Weights of a small transformer language model: width 640, MLP 3200 squared ReLU.
Each number is 128 + 32 x the weight over its row's rms, rounded and kept within 0 to 255. Layers, rows and columns count from 0. Numbers have three digits each. The size before them is the row's rms in percent of the matrix's.

# q: layer 2 attention query, 640x640, rms 0.0772, rows 573-575,636-639, columns 160-239
# k: layer 2 attention key, 320x640, rms 0.0742, rows 316-319, columns 160-239
# v: layer 2 attention value, 320x640, rms 0.0807, rows 256-306, columns 160-239
# o: layer 2 attention output (transposed), 640x640, rms 0.0969, rows 512-562,576-625, columns 160-239
q636 105:116154108190120193119130073170147135059169219127120109100104157092092134108089144124109145122116044089130097187124155137106149123137074094171152139131116124077074124154152141196156115125131139113125087076146118141103133101103112123129085099
k316 102:103127030107141158169178116090090090103174098123219150118084131166125127155151111122104100161119129122144099162150150157115149145167067102163110084107120113107089126170083110091130177107149127097141156136078136102127042116203137201062144133
q573 104:103102119105107140127052054106134146179124092146174122130134076116134133100109153099171088084160114145113121075187095179098119109198159157177111193118151124121148109132049112105077139105127136116128162155035106148111129127148091138166158149
q637 103:112152068121146105128184136129125091120121170132082144165167164141101160099179120117108091130135119178111104102097076128104093024138112146099136170114132097123156098142104119103083113174157144149096161110104121114092082092236110115114149169
k317 104:173133121092156122119127118126202123135088122081074190143152137123119132170136118089093154051143159124137138089101148060134110145086126153083136197105127171154139156090082143104135131132184139166146156126101144096192117178150114082169152122
q574 106:100138184092151101115102130123121143138105114151119050139182207106181132172137155104125146112161132131110146148058167123165087112135117084125164037118115141103166093098166108088112195129135144121140163120094142164144157079125094098116140129
q638 102:084120135101124144154120170121100198092176141091170127113095101135095113212120107127129135131150088127188155087136122145123142096090170154096153103094140119075145087159159085129154156074132144052128141165154176173114144113096192126040139079
k318 102:144141066083176118213189120143134125149086107152124141138093127082111117112136103128170148156180130201050132151107093132164156113105111149093086144131161089139174126136150085124142143113117145152114134121137151153140049099125091118163196101
q575 100:139160149159131132121143112155142131113166147130113036108126132112130177114111156149096108193148097135102190146195154092165139106158144107133112105135114152073158174131149053176183172166178185123083099101115140151150132122109097106109145155
q639 106:123149120119125115109144154151098071130109142140191087100168053091152119094131097165196129176092164117073159123093146128206117162132168131189078109123070053044103136160189148086123117128083076145109074160163110165095147067145133125090156148
k319 104:124166144137116201121097109168110084143078101125131152137075191130125141163114166126115148142150113045142151154156158155102123127091113129125127116149138094147148087181184206147100150151155128099140052146141185130122099154087113174122081089
v256 101:102210056149141150069119152137118166131123109064124104114098179136147136121080104138084169145136087119116135097128062119123169126100166095137097113116125098162136105105129115196212119110144147071111179104096113051146092087126142089083136110
o512 100:133158104189090098139087126123136142100078128125128089186139101116144103048147088102084091158073184192112232098111103143142091171152118152074100180156110161151138100174078115102087093149185114155165132179113143128138124152173168198164171108
o576 101:101120132154084167089133136165106124137132100104124117153057165153087110134136100164206136123157111110150135100114152077129057172114179166113162068147142172091041127097147143102108112149141091137175152111090039153103140141126160140153106108
v257 099:096133102145143106122123126114129091152157062080119115106124118148143093138142168136086163128165080111134115168128177111133127079108129154098142142155149132119147110137156123125078116105139115151106179126083160081129117112071046156132154107
o513 099:090084143110129119090201145128124090178153117110157154050124128105136093170089096163128132150133107072170073117070064125090113165154119132102148099134094169136117146161110130143103100127097158177070084148142115153153086119161125119152124076
o577 096:142164157116132100151058128072064110105169105115152149086117103100122113139101136058131117112074139124098088105148129093131120100142146130098141111148136092106110151083051162174114086101106123145094063066150118079112168135122127195112124159
v258 103:171199135130058164159094070092092092085101121176132222128122092125148079105103082084074140185119137138109125123096159111148071129132132091068146208141108070104151141102129212131127107172139100135085129113161157131106086118114054147169156166
o514 101:144117114091137144124156140130105147161080109134085122147187090182131153173163128099101052131109162102153106124116169165090151157123102127109119182157124134092169135161104190060154111113124108047123165121171151085086104150141143113045085157
o578 103:140103164119144199156119070165149131207120118123096117112189114102174153158153136063159138135134176057189154155049096119118164140033077118173118105130129146140139118153093097117164097107105039089125109177119153146105131095128116193117132128
v259 102:067153134159144122172095085133136127133152074118131075151088106106166120138048164075149141140063147146145112124125157170149210123156161152215063160066145129107153100140111090038095192094152102127099146096154162100102130111096119086133132140
o515 099:098065163125155089099140154179107164133097133116112056120106207127103056157126118136154127214143120165168143108175114107146093143132102112129095137120226135115145210105113148112091128117123107093167085108128024155080124090165147101068148120
o579 103:143110142093108105075162148129129140117107186098070095203113168092144142094157130126142176140159061149118118121126112146120153130114118118136143100092106117160117133138124172141087185093143137069105125145084150082171155146081168111139141109
v260 098:162127164154108151120141137106140108129096115155150170111109145159129138103121190183186130132154158158100174165173102143138138178113125146091121116128111178136117107121033144120109074152094127138121059144074117127092129100167099163100133180
o516 094:125131128187072139152084151065131082144163052176151083126109167105100053167115096095090129034165091137136128123184112032082110135146130144116135112109048133111152091121149161109139082117105185093107175143103127117172159082176116101164144118
o580 104:086123117091106122150138094107124165091132149122124125105104143096114151122134126098055145160104053143116142077179128113145106094137110151094147134131121139158164168106139078139134126149101116187107089110192131103155157136124178118087115119
v261 098:153110192106089185154112171163105148142141153112137168120168149121095115087127166124096094102155135128152138179103088056153145158103090121133142095119147134081132125133132112125164122129129080157139126122059120106164150196119059098136114125
o517 092:146083164105106082100104109192140124105113109098132128137146176171150166163133164152200134095097136144083110136084110153158163175052178118101157132119161108142184108100094135092108159139143144135131124142162147088154138130078155114076113041
o581 097:109091105108129049098157168137100136151088130122086118134200078153165140111109127110117097173153153085146131144083140162114190122099116157138164147121109179149200151119131145159089147118146126125127113113193101134132106150107197091089104048
v262 099:089154167127096086146141144171055101186147111117118071171118114138095123142075146092120150163135159117150138123121083122153132087133068106123165116128105185115170111140113115102116142110140145119148078121084167112108175135133154089191159185
o518 093:132138126150074162067092145090108161129088160145147162103108144131207160126160109127101146141193084093144135089223118169115115165141110112155100098118096128106141161128182145140140146114054156073135120151104112181117154144097118116128110144
o582 106:136168155149101168129148095123152182076193104111156118119147145109118132094166130103098088102159059091104168181122144093148160150160147208121102117070177123116154141108113148144118178130121178108088121097148105107090124145153091088091117077
v263 102:123106090158172134137093145168169096137138103104166187150127121117142091102130132105173158135125117139090156112115097116108146156132084167125095134178127120134096122129154069130095104148147159138132089083145091130117081190152104052150145131
o519 092:105114152136117109092131137194137106159160124142106160120106100110106121101084166104147154102135077145183149141129110165108103149107105131137149214127115168153093113168158151138160158154166188108126087159079145222098116141142124136135144104
o583 102:053134129074100164089113104122155064172104116176094160074096169148145133148126123193136102108177133107146090193217161121123111079115195115201127180171150136089136140088098163123097076163160115091133106153089123138102102130153133135102163154
v264 099:119109152127113141134124129181130123161108115115139138150107124182156115072131134119115140142127124148095151119163129135121144131124125097130102112115149126224127166114139133156204169127168158134160097132157128102199201130116094081139143059
o520 103:082109083077100090100148132156108154143221083084094132110087114160069086144158123108131172141100115103088107093166154155197146068149049125174089173173109121152143124164123066197074152147159123174154149101132133070094103158099093138136073138
o584 101:116169116181116162105172082138104175091129105140174154119121150167140185068112146146113188109081115112119119090101096100097062173182087088112146113090119140061096175110114164167063181133136096137094155149117083141135110104112076106094171173
v265 097:125106186133158140115150174110141108185156109141147138095128124111135118110129158139196169156075193136091151151106143088120105104090126155145135142076151152120103123147084157136063146145133157115155133118164119107124093098107085107091104137
o521 092:141099117092125184112134142118143100130148117061066087135126110092138137090129188089124129099110132124082133135105101154185141099144084156090050151128069094111139118135149138145175130121157095171135112124080192050180195177129155115154126125
o585 091:129117124162099095152086090081079152126103116135145157102092137060083086144122118110173128135108100145148063110161125190142077090134108116104153128130132132162100078154153154124154105139104120116127128087128187146113135024182105145162098176
v266 096:085100132122182118164150154149086103164141205133066123158159103040119171158149113114167156102155145135128179079187146075108142159161179110169089150119117139183141136117081101129142137104139161172046100150117134118148157186140125152079093106
o522 101:152086118174119089156088039139162165093108107106072112083124148134128168121139170151112201106073090046117115129115123231083114105162122133136135152157131100166132156100178099087136177146154141138140141121136166146130183179132155139093118193
o586 105:083164062113088107076068057120148175094111122172098131113163151128151094142126094167181122174144164123147101112118101106129169123125095127078163151108111117104113143096098181143088145161115157160131103100116143128098131150129151152095064158
v267 102:115137059114011092167160117136163133123104148102097126060071188139157128116129110102084114082115084179106109131153110097101147104153145145089125168146107111172085170159105185170091109136117122113174190097088150110132151077108170086127143045
o523 094:136096125130195102122142161118115150116102105153119097132159135176148088087177101109109095131125101044179085110113150121113122090111155188167123172109114117160139108160145152116138147164226070096099049125104076139159143119101087124188122151
o587 100:200119164178136122074152134113082161146124145130140104120142154139150095083156117116107083120143143140153110157146120100059122130129128138131120146146146135118169098176122134121118138112136142160106109073134142176102099206114129129132166101
v268 094:141079093095142179175137095144137173158123191199043121147141154091127129079129096122107115188105100144086145117095080135118135102142173097096118118111170129095116182094118096131102156160128100150134073175169180160128152105127107078167139118
o524 096:078112098138141157185132133084111179100105125142072111122106113164040125096153116129097142133142150125087212141207125132123095065121117125113165156172115140127118093184123156138130138069175147109161113083142104139144145136124127066133145125
o588 099:166157072156189052179145127098143123081093126157125139153098112131109110077156154101097185102057191103118181119144121175152087129162204157123091164074150080191176161174135129105092101114151171115104139188081204132114143095109120136136123081
v269 097:098112093137166126158123128147078109193176170114103140117128092114097142113063080192108096074103180166090146147195085191167127180164139119129140195116094112121140104163163077142160071093112177117126104177109161121111177156177173123101125156
o525 096:075170102168141127184110198130181123166135120167127118140111051106112081163135139151074148083083130086182141104158219145098118085103094122073147075137091168117158160141111165132082139203150167151104160135134094183115179146200179080155120140
o589 099:133117145160084122098127113130108059116186139133102168142148127128124092118094154097184127137141085130061141119088126190120143133137148114150149169093104106130076092100117166166114127044107127130138165170119137125150134080140158138200165089
v270 103:153173167158132085090098110113118119119109114208089145170129049084054156130121134118180089123135119152139092060117144087207152141162170155120081135130077150170116161113132146080124093129146145126084148150139121119166123112150173119156064128
o526 098:172108175102100164110156104178116119145152099108149153157145090106093162145130102132126156101108175150054053165098090159152095120142128121149084094068209101093150161134128201141170134126125061113072129126161146140162169092106122064163159212
o590 109:154149152147130065120069136161118147169105166106144109161023135123109144114088122150147166109140081174127118113115137092155151130092145080159173163142112200122103107111126144128149134095132103148101145108069136186059060117162176120090118118
v271 106:097091111158145165153099139134149078053115147141071172141133144145137097109124081099121079097188168131094134178118127096146107099126051087116120144181216174151103104116087129127135082171179105104129108165133103133137149137196139154101108149
o527 089:141114135111080088168092109137112103148149077124075127083111157116111072194137163136097147145181144119113117129148136187083142164159098134171142138080126117160129071109086084146124167146144098143098103124108147125118145142122113174111098111
o591 101:069080114169111170103113118168165124140117138158130133119138102097153108088149092101138119094077113144152102098141075133154103112142137183125063106117098076077137124156123048130106119140198153119131078112095075121125121154149105107134152128
v272 096:110111082118159069115191126100115166097137196134131199182078060141102089180079157131077075144141135140124142165101182124143110106148100100101120232104102152158141104039173147115099117131073152158150128136188097195132114112120185101105078125
o528 090:098119152193119167101135146148107063189142157103155134096133159057159145181138154145169171139177174148101164127158143085159141085161115138099102161138102123173159133096142110127123206158180118171108146139169133149148146131098178094154161115
o592 108:115142160119170144128139135143148086140101154107097135106110141171147097151119102182131114125145098109139126060153117125125119137155147132145102132109135121145138157136070103128111159097094172116166176099117107132099107137122150126087153159
v273 099:181130125113113128103060148097092081126133073113181101157168103148199155096139085076115107118126119087143132206150102161118134149139144110124157165127073150152124094150118204138100128135088069160201117099111155134198118133113106172156137104
o529 103:108095101157166126142154114146152096091100167117123169149178136081123116087130100154132123074157103108116136042109186099131122164131158121096116133131174077109137075188150150134146136158143137136155124096179160133167103143199119096141124153
o593 112:113106155135190109109153109157091084086162194056146088077138099167167103161112138165095205140141114150113131120079158109100084082146121155097134182129090138130170113127182115156090114176114130133131134092126077170121156077165090129103185201
v274 100:166136134116094168155113150164083122078129110150091099130121100149134114138128094164084097082118144073099174145143121078092094097073081183188157134091108107154113149196072142142142138109141093157145150085114079089111112114135193107107107175
o530 104:135131153192140070107145178108116096106128154103164117120138115108140136140112209124098145120159102162094166081117095193073067135154153124132058113070104108101099146135092114126168069099110137114088198119090104094137147101146116069089135168
o594 104:129134169107110180133114096121160134106135117087138114142160106171075185082117091156098166108136101140154081106097102114052110167112119072125140180108169183197125127190117115142157105104136080099116096106135158138118135229065143050140116153
v275 092:124118132113099101049110155148107117159141169110142130125100161136123161171112140082123086167128095069100129141160136166188092118146184152139162130128115157104142176096155136127053106106163099121105097156166167098131143122086069117145129140
o531 097:120148160157142129132140129119107142140167147186069096129138072098164172112099139121149165140145202145121190085067128144083102109099133113152142105130080147176084087113087125120156130132073105176130158129122083152125126161133115107176111138
o595 099:121080164137106084090179111119118090174111112164128096110160173170121112147119130165119076051083148157181132131134117126069148141131121152133171096083168167136187129133125091119113125114141137091067128148126099113136164164133139113089110137
v276 099:171123145093097110106171103139113092135125076150138116086156045117145102157155143156140117174181079178121155120132154161149105121194142133171182080127153106100126115114153091101172151149118117106088144110160135080125151126105111222104084070
o532 094:117161139078151153108139099079127126135125151097165122127130087137150148125121117108137153156082244098152162091040159083130162101104154120102111166130114109093143105191064153114121119151101148155162186107130140138125053142194128151120064121
o596 110:124153162101157144117109121115097155148176126144074146147100169080120109144119094164149160104118114044162173078070127143105101117186132177102113141109088185121159098070112105133138151155122125154191147100122128125129138087108162156092077122
v277 101:115054089163135110198177101141083133122101086183148128098089164118096173146096090142133119157105128149126133164088143171178128112107117125144155124102189142155094131130129094128164120149103108109111153090144131135133052140155192101130065162
o533 090:141123131106084094115053096144113148112129117118161138145156123096109124098137138128105123089133115105062168176127108102116126139109085130131129111158135116203116069155093158135133118120129197129141118068123168190075146157125182085094146133
o597 103:150123122096153092170160135149110113127131075163167133075150106115115110108088154117180108132122151160144150127140128117143174109121086116148133140094139182139097137147148123086138153139058108093120128193103183097094168117149203118151069163
v278 097:203161132106117127130121151068064084116185079156089069208120118152165165112087121116084151099108103098054127165185126127125147106136161166165130061168123126133135087154112100099154074114126166140123152076075154127141074151147152134119124160
o534 100:111144129124152079116128164146127117146120091131120103090101105117089149108164124147102061134096097126149103117145056150085062203066150120102124100094157115105163096106116103126136080134175160138134121084171188089178116104071149114134183096
o598 102:058152125078099113105128150143191158174103126156161130139137166121112091117129137142113130134138128140100084119126137094123095144146129121159129133175091127142064069079158207182069081117148055080106099128126137160109166121065120103108125091
v279 099:137078170154074078089134087094141115144121117114130115150112102216125085148115120126148095081136108092107143160174054156114127140105130106162148136027096146061134127131141087139168110118166119119082115114173159158125138140087192084178090100
o535 091:124078157086131127095141145159155122119130163171130157080113082191141113077151094136127076148121089128137120117141067111125162094119104132155124137189093113131087128154146156181133134099116140123136153153145153114159149097153136144202096149
o599 111:106173082180158141113107175136163156126119049184154113134114134135141118173130194143139145117095170098146158132189162112102145148092124164114095206140215147090116155154159126138178107114110139136136135129116174162114127148130126111176132095
v280 097:114174077119083114152158168119127108150151167093133129182069129193127159065148132155097145135176133190124127098122150138140155175108113115157163103130106102131088147134113134138166175067092129171084161133071146129135093159112160064148109105
o536 097:120121111091152157172107130120141099086110166062153144111117139119196140116074165162157133115106126107073154110182111058141109139120068119121137119194202157103139133116076109113124156111105119128064154119048136155065125115138096131125145138
o600 107:150149141130149106108073109069106122131091124167066136144132154133126087108133099157136131108127158112109129168057187169108113090153167117173111152090072169117135131067129102085121107089112118120099118146118146122100111101123124120062128087
v281 094:145135127104169103130113168128141080097128163155173087240122148037158121128189145098080123175125161083116147166168146136138164085185127134150187078110129104117121129167143188107133078134187149105110077179193120111103068145169109139127113134
o537 089:060106105187092147146120088108182094116108158180130181112129087113137134167149160132118122084112135162181115136124108142147153077116135126127143138117127167128126079120078136159068159085170069149149129140103149137168167140133141050099093173
o601 102:100145097076133117181130126153150143158115176194114131197083093093212133104129174153077157057132070101129154150074192083115170063148099107110104110088159086088137116140096181149128124199122175118118126129139080146119111098147098177087107124
v282 101:144135096122165110123164155124143090168184182129119094134122142039144109104063118133088076095097119161148157125058110162140091150076104121136057124166188102163138164114139176101180136104078123164139142098164105164100150172130082102115097108
o538 105:061094147152142151096128160113129150115157078127158100137135179175125131113119147112139166113154120133109114204111112076123136131095149104124156128177195103120177135116102159178086147100115166078169131163165152058082102107123156143147086132
o602 102:144116164106169126092127099119096201154111111073168152187095152089072147108143141158142169131180076154180144121125108163157163129195165082089120138119106120144155132113157140062128125169116085092109154150129131181142081101130115162135130126
v283 101:088165068137086144108145135215149126113147143106127092083074138147105167181172145153176178140104146046088132164090113159128171128115167131159111123105105095157184093162156075134156053093143185108102086127104155122167127141103125134124147102
o539 102:133085139116172179135150105111081101133128109153142122126109201120101160178148171136140135119140123104134165080102131084105132178150149112174147120136156156191148162097134195150079179098098130114046091157089092136140098180132150137164131108
o603 104:212090102133139089122091194083156155101133178130109067124130199197144116099144155178156182116096104144063134135131195164119171155143137189093131146174151178119121137129108181089131176115131110141137161139163057063143113105156084113103127177
v284 109:118076115145135119119121122097162162118118149107167169115191130132147080160124113148099181162165136126132169095100137136114102131167159089128123143074153101197139054109111152131108155131151113082091137136172076122117135179154092124178128115
o540 098:102140115162140148127103085142132156143112147126120090132074116160114079014159151161107169185140184098110168171115121171135101114123118166120072103150096192114144018130161086083084104150167117117090137221147091133142097160165163137205122122
o604 105:180095110189126144166167116152157138101179111090087116122134107128127150196147115136142095126191073104155054144113158101128180149061122118077104170171166129068121161118128207109117130063178095160100152100123140042169097075163143167099162126
v285 104:059203111116112121085123131145156128162107128116188103081090151151147169112149116104171118121117070122130107143152084087148096151142160151129111111152118084128109191144150077106107167171095155096149057127151119128115134159111174094090130135
o541 093:118150140111108147157133121131159153145097101198181150131128145102146109083164150122159105166109147096117123123207088112158143191120156144134147145095101188134149196142204158171139117144090141172105056116114116129080155118164214159129149169
o605 109:137122106119117165164174085112169125123116126147186136080101166142147117116142156183086089062184155134080148162151053149104019105109099152098048059116124120096146099138106073073116126165073114130106182136074139104098139136128154137190130127
v286 100:158164156119146132114132117135109060152119119120165164105162093106156128132127117089082093089145179162147129122065168173167132189189146140143151230082136148169131087116157156153115162135123121125156133158102151097118121109182093147071108111
o542 097:083124082145109115088086155126177097085089119157172124164157086093156117079121168123129101147096114138177105105165099097133157118152152164141101105118178105123147141108096166155096105094113112096162114128159139122112151124073121159119179143
o606 101:092148124145155127119096093111098117125071081097159094134154090084143125155164158153106094166148185104105153106110158135158180151111111144087131147084139126064207124127100145147098107123152171165097104159076153166096136149141079118155111138
v287 110:089097077167139177105097047151084090166166130101108108159119143073133168192050105122119147166128070098115125133135131101116103153076157132133188161119092080136145135193134162134099090137136104133131111056085104097135163123134116110127174135
o543 108:121105081126108121173111132151048133141173156145171058100095133114156112179077100084123068131130135104126116111104110117163127152152163124126135171056154148090130153126173168151161096106128181067127155147115088109160110128137114140090114139
o607 104:162119167154155101106094080093117128171092191175119121133126134092137102178138104185124113119146139132109193138131115092116148126100134109134131204135165098112155153064076139154133171133147088119071158133165115131147116090104110060128128161
v288 105:141097162179153137158086109139105102125099157105127089117164205152188170115126054183155103126082194145150141106151150114169143173129173154140088180146161117119128099143143144191177120067220169085080116137094128201126128141111104135176144131
o544 099:107092166121094117188135130129118081150106098122173111116067102100106075143160092125149131095110095112093068133149054118097126140116089138115121150066114059133130174088105173168109138115141164111083099089143164134104209083121152142132131081
o608 106:136148149117090107130165154118099098167115143133171098097145139172139136108196140184072135078127175117113133150178122130093172160116153111117161107097102132083122096135123141084146158179135125113143084132069076180169113113135165107122123175
v289 098:132135193186132154122139154124122141123137163135104118103103082089174140151152090126140118114114089077112165097099159182083089151112121115137141132117142144127173092126147113136083177141074105172175183098137070106163141097098098136108097088
o545 096:100200100166197158156077152141128054077151119134116098136153144120116118132107116123134142175168130097138165126080124113172120141187127161123095151167115148046096132163182088122139126083131074159119170165122152087116114144161108138144144060
o609 100:055124151085099105106112124111136123203154147155185098145079167154154151102125081175080115140215148124120121109092118100122120130143114117176120149216069127120133155124128154135144113123139129093123197122146150125112118156121128133102171110
v290 095:072128110132209144125104118141189130101138111069067133138118090129144145129134108112149114141118191118095163161092073086135148088156106139090154138207150155106161164166114156095110162181141105156193180134150122095138155070089143157075209081
o546 104:202175127154190102167136095094105132070096146101147171171147166130146170105114106148134064180155115151115158101136158190125100125118096128130131147120141097140159204117196161091135097114109104141090139143157127159132097088112146127161119144
o610 097:128159162144103200118193137089074096146131109141118159151105121103148143153146130116162136144145085094144124110137110151073122146136154113146152152121083116138160139096116099154113086146116109116091145155088140109134135090155212125147113139
v291 102:200154139090093074136136149114123118109154111152162173094092130114081125104126151109106147141180084134109071137119098154149122145118163131124139117132160106126091111158063200099093095103124177047169155121132148139126143097113091143090139084
o547 104:085134103159107100091132142141155132115155149094099136157077085151107107106182160118114154108111091138136101172105183100100130130087147112165139102131128139148106042121146139160080146146180097133155104150140164149110076093162089109107113088
o611 103:162182184124126048155140113096115134152125123116078136144175138148122120095124123124206171122149147119089088132157152128140103057114056085145153110173137094096122125155077157068138115123089075139129093067085103098154132094139134162131145107
v292 101:137110115137108162116170136159176122163072104114094100158122149138178140134136083106132102087122082135137108125179165156149134177120178073127143088143119094117086148161109109124161087132129097102105165156129125140154135129165174125074088106
o548 101:113121169163137151116159161219136145138127077132168124175163119115098120110115115102115152189138148125229140099106164146126089114098145126157127133083107122126141140153105148179102180149098164175138087112123099132116084136142091115086119146
o612 103:147087174116095066143123170073156110141083151151147156153092150117165127167174157126177090096162109160132136098181169079182113088095132147130112167137069163118070139116127218116183133142124146131107178182113130145090120096139120148140135121
v293 099:125125167198117103129178146123107106093179098118104104127090082162106098161092150141155139144151048186132153127138088136121121129149174166113127141143154201104110126078122066175159145123129128147099135084159137152171131170133138104100193160
o549 099:121139153140186082103124136142154129065139100136101153103114137080132199096144143168114125208106134138147104143076163091105184153150101148163086200142169100125094101098125098110140063153159142143043138120112055115119091151105089075131042180
o613 093:168153102104100081132093103097092110131136153150134078114112160096133106094135150117205107110125173102123175108093178052200147135150097077110084067108127105154126086125106121026187158142108119089108121179160162155148121138120093135123103153
v294 098:136156093122129162094133150110146129140114106152110141158189069119140107112137100148129123121107158182144085103132142123110140139129136096170141113115157090210110141185122163107150142186112110087131111115101077127199149119161055157121123148
o550 096:139089092116109132135077111095127135145127144126156139159143160108055126182120166153073127124181099144140108152062158158123104102180121121153089146165131098122057092080168128088100143100140143104147158141053096156115103150151159108083155085
o614 106:168148101162170123157114141161172134124119159075111185106134108136177114162161094090125107086104201120126150133151114115099158071083114160151096130173094140157117106131177156146090095116096059131112184141118143189167133130116128158123089113
v295 098:137132114144127134114076131085084137134111083043124111163113092170150092133130135071126197211169059164159121145103125129123154172139149135136084092106145118149105090064132159083120098114170112153115161140166133121117038123182123110148104166
o551 101:149162149058149162113122130103170186085107144122176115088100070089146143174076143145080130161161176078141091149172097109081141092096143100133136084103129130109101164127131113129137126139188111100139128132193185145102098177130135143097124076
o615 112:078086177115066114125079153127151139150115135157107137150185220154126101176125147121176090124121136119140158122144084160132118044176118209112059148129102091149113142155143102081146170178141107127114158142126132075121133134104122167112131136
v296 099:121126114111085164131132166162115090122088120144165130179141101139172154110112101100179107134150081120134139141171193150173143123105116131071102162105144144167098135109185150129120060133131077116151097175056143087162142137185141123144136162
o552 102:132162144158113125140059092073140124145070086193115128132137076183151138165122135153146041112158135165081139123106120127142106120161168122178133102073108179162145148123120154111109160112112179145131111092121118105109116150103129195205172104
o616 101:117123173132153096083123135136142097118103113192114167087118118161088154145144145127142070104125136123165157123088160121114150115106172167065109115141135113186146170138135075130121117155150166100090133093108137167155132150124053133178159177
v297 100:146114079118161161132137129181123192171148105097111105162129167156138139164179107171140173118142101116062179097106081102141131126162097166094167058125131099074145106137110100155153151121157122127142154108036168106104135134143193110136118091
o553 090:120159101143141109134193117112098066160103123144054112146131150187157099156150140155095121160159154163133100169120105146086110108132155120099140084127183173098181144172091093152146206095138169141120155057121117134055114103177177169143175164
o617 105:144093167111119068128122146046134150090125095138145106102152120121151107118102124168064031130182113143115076104094135157141127119106143160083104153097160141109172150071123163152096133103103100118145113097142103181109152113125151182083096123
v298 094:121090040122090095169200149093137140142138112139080122167114142142115164161095167107119153078167128157144118167117101112160140106103114151147127099122157130132118131110121123100172096129100105122118114103125136101146155129130089146138125181
o554 093:120155095159154166115141126045089170118110102087107106077171117177180095070090198201141181146116111111195172155057140180070185144139129094111103118108127221123091145133178189179187137077138076139076124150129152105145195115180102153108146122
o618 104:138145099083173191126152151169143121115137093131123146117076139155116174130142142094079069128122121111085109152127110089125105134159141093139184111154104195112133096134113165108103136114152118150081108131140109145211128105082140169094135131
v299 098:155111157134134182092146177162157086155160157167127204144126139079139137149119154163116104082125152108162142138159156148114186127089116159133151139112121100174136175178110137123139165132085113142127059110130192088111120140164139152095126149
o555 100:090109175093115091158119117101100125126074124085150145140077102118119180156112124107170070125102140115029115150194127156119144175084096084140143126056107184109102117132119114144116142079098159115169121089167103096139117105155150193153073140
o619 100:145102116142079112127153100144085052105115196140092152174093153134147116144134122150103126104089060196152129112075144116107117100157053124110181195134126151112153085104142068239105138137161118183116168140124123186150120046108075068084117141
v300 099:093112096150133217162118072096097123127054132132122120100124139140091086105120148137113116135098152141108159144124176138174144094099147150107149108108145181101156122110141128132127115114195160151128115161067117151146086147169103131101127122
o556 093:155117114150158112082134086116075159129090137103118093158106159121197085166095147157128131115085035148169111047138079082121155081041210146116128129099192117163132165088123154138128119121165132159101134155137112156189098177102137130198141115
o620 106:122187150120163117147104124136144143158123154120074075123120130163160092145104123091118092113060139079100163133174126142111155145095097108155081103106109041200089106123144101155122154127195113086149127155092192151124072145117203150093156153
v301 102:104102115138126090075070107175185096217167150141076111087187176107147164129158044149123113140151129108121123140168078109093133150093136194153083145123152134119144169134149122118164133157123141171119141153105095114153183162124087064177167112
o557 100:149207071116118173103163114134143081139116164095129148160165093161078077097114096120097190109162130113109157133133147103085065127120097182090108141170095159148158176159151095115120122154145134172129106085130154132120087186111180119132173185
o621 106:119119147125084085111153078109095157080149146132173173155141155145108159108093168106158138101070115103127109112131181054174134151171154121158122131078139137156134153137105055138161105139158106079072078123133114068158123130167152079150076200
v302 099:151113164141163163156150130088155098086195118096149067132139144161168073104125138112134082103100120151084132163103146152145101123094179142139108155122096089138185113112087111102151158114177077081147120167137188156133116103162144140109120110
o558 096:125155139106192130173111182115140159146170100162134166080032130086100128130160098157134081143120182125110095167088096089118156183134128082134141074155118155160098143089148151226134079147116081179114172088134131139114156075139087139097153135
o622 108:093126101125090106131141138130187124130063142120120126084098094117196194145137156074127168152131187151178192184142128112153148139079158121133135084111116170152155093085112083146167114144118069148144150115123092177121109131116067144172045106
v303 100:122163103116134171139115080165187091143116070130066069113119131126106175148155125144134114085137145084104134126106111135113125146075159145143113107128075116124171103171158177146111123140100124133124121118114149163115118150194169159129184103
o559 098:090094167118104147142160117087159150165113106091107119150148169209110122113101161093194172096076099141175137107141107133097109133162159171167181175133171135080099110092112121114157098093134135124128126150088100188076133128085192133158209118
o623 107:132132215173078097092139143173085137118113184123141112146190146168095117093104180144116077155075220142140136111094172110181193143119124123147147086137142110150131142080151116135130150140110108178079074189130124076079109169142126129160146123
v304 098:131134088156082201171099093119101145100145118158100082129084108185109123117126123127130165133139125124099174091157116204151118151135114060113119076078192145120096112200082141163148105137139138128126114149148145156108116139085120140060150091
o560 094:160144099113119157124145158126115151130088118106151101106138152105131136184050181149065128155172042148134046148178232113101094151127117128165140136202140105157146108119145107182127102131065108124112157208126113138107130090043122131135140134
o624 106:148127141131130114120153151130111162132100093138128174117168100160076106116144090105126109126157092113092113110125132107129078112157199154171126140148134140037131153121126146139159127203135087167079107094148105077112150097053169165155112112
v305 099:119192044126107179168102116100071122164167135072121108086098121121134145103139171119137200115131165102147069099152110120150135188135136173139078136157134114143149127135124197144144110138151103110136080129136151159118151094123167159135059127
o561 094:146080115105149158136170162126182065190073120091200117089124205167149148199206119143087142111143106111166152102204101127076095199118128050082122146132162141094135126116163115179074121122138149071128187140117055167120125137154103162130132171
o625 099:132177187108153151138109119199115117147139084074154167093122152117162108128134150115110099125138126158148161124111190091160130152102116132114134091104134090161121104157131106133100173099156113131112141127133126144152107210054097142138132125
v306 099:114144141169141133083145198118082124149177074107101120156091102124167108099145108104097114072148048107111069119098152092150129124095122104124085103214136053082088094118183093160099144196162074078082148115138093093136161172163127134093114135
o562 106:156127133155102097185125133143117136146102128127171150087127118143122072126111101133099127094154146093142101095145111196179101090119140150089153149094196161120110112199089189204078142132136120142126150155148163093151126105133148136167133112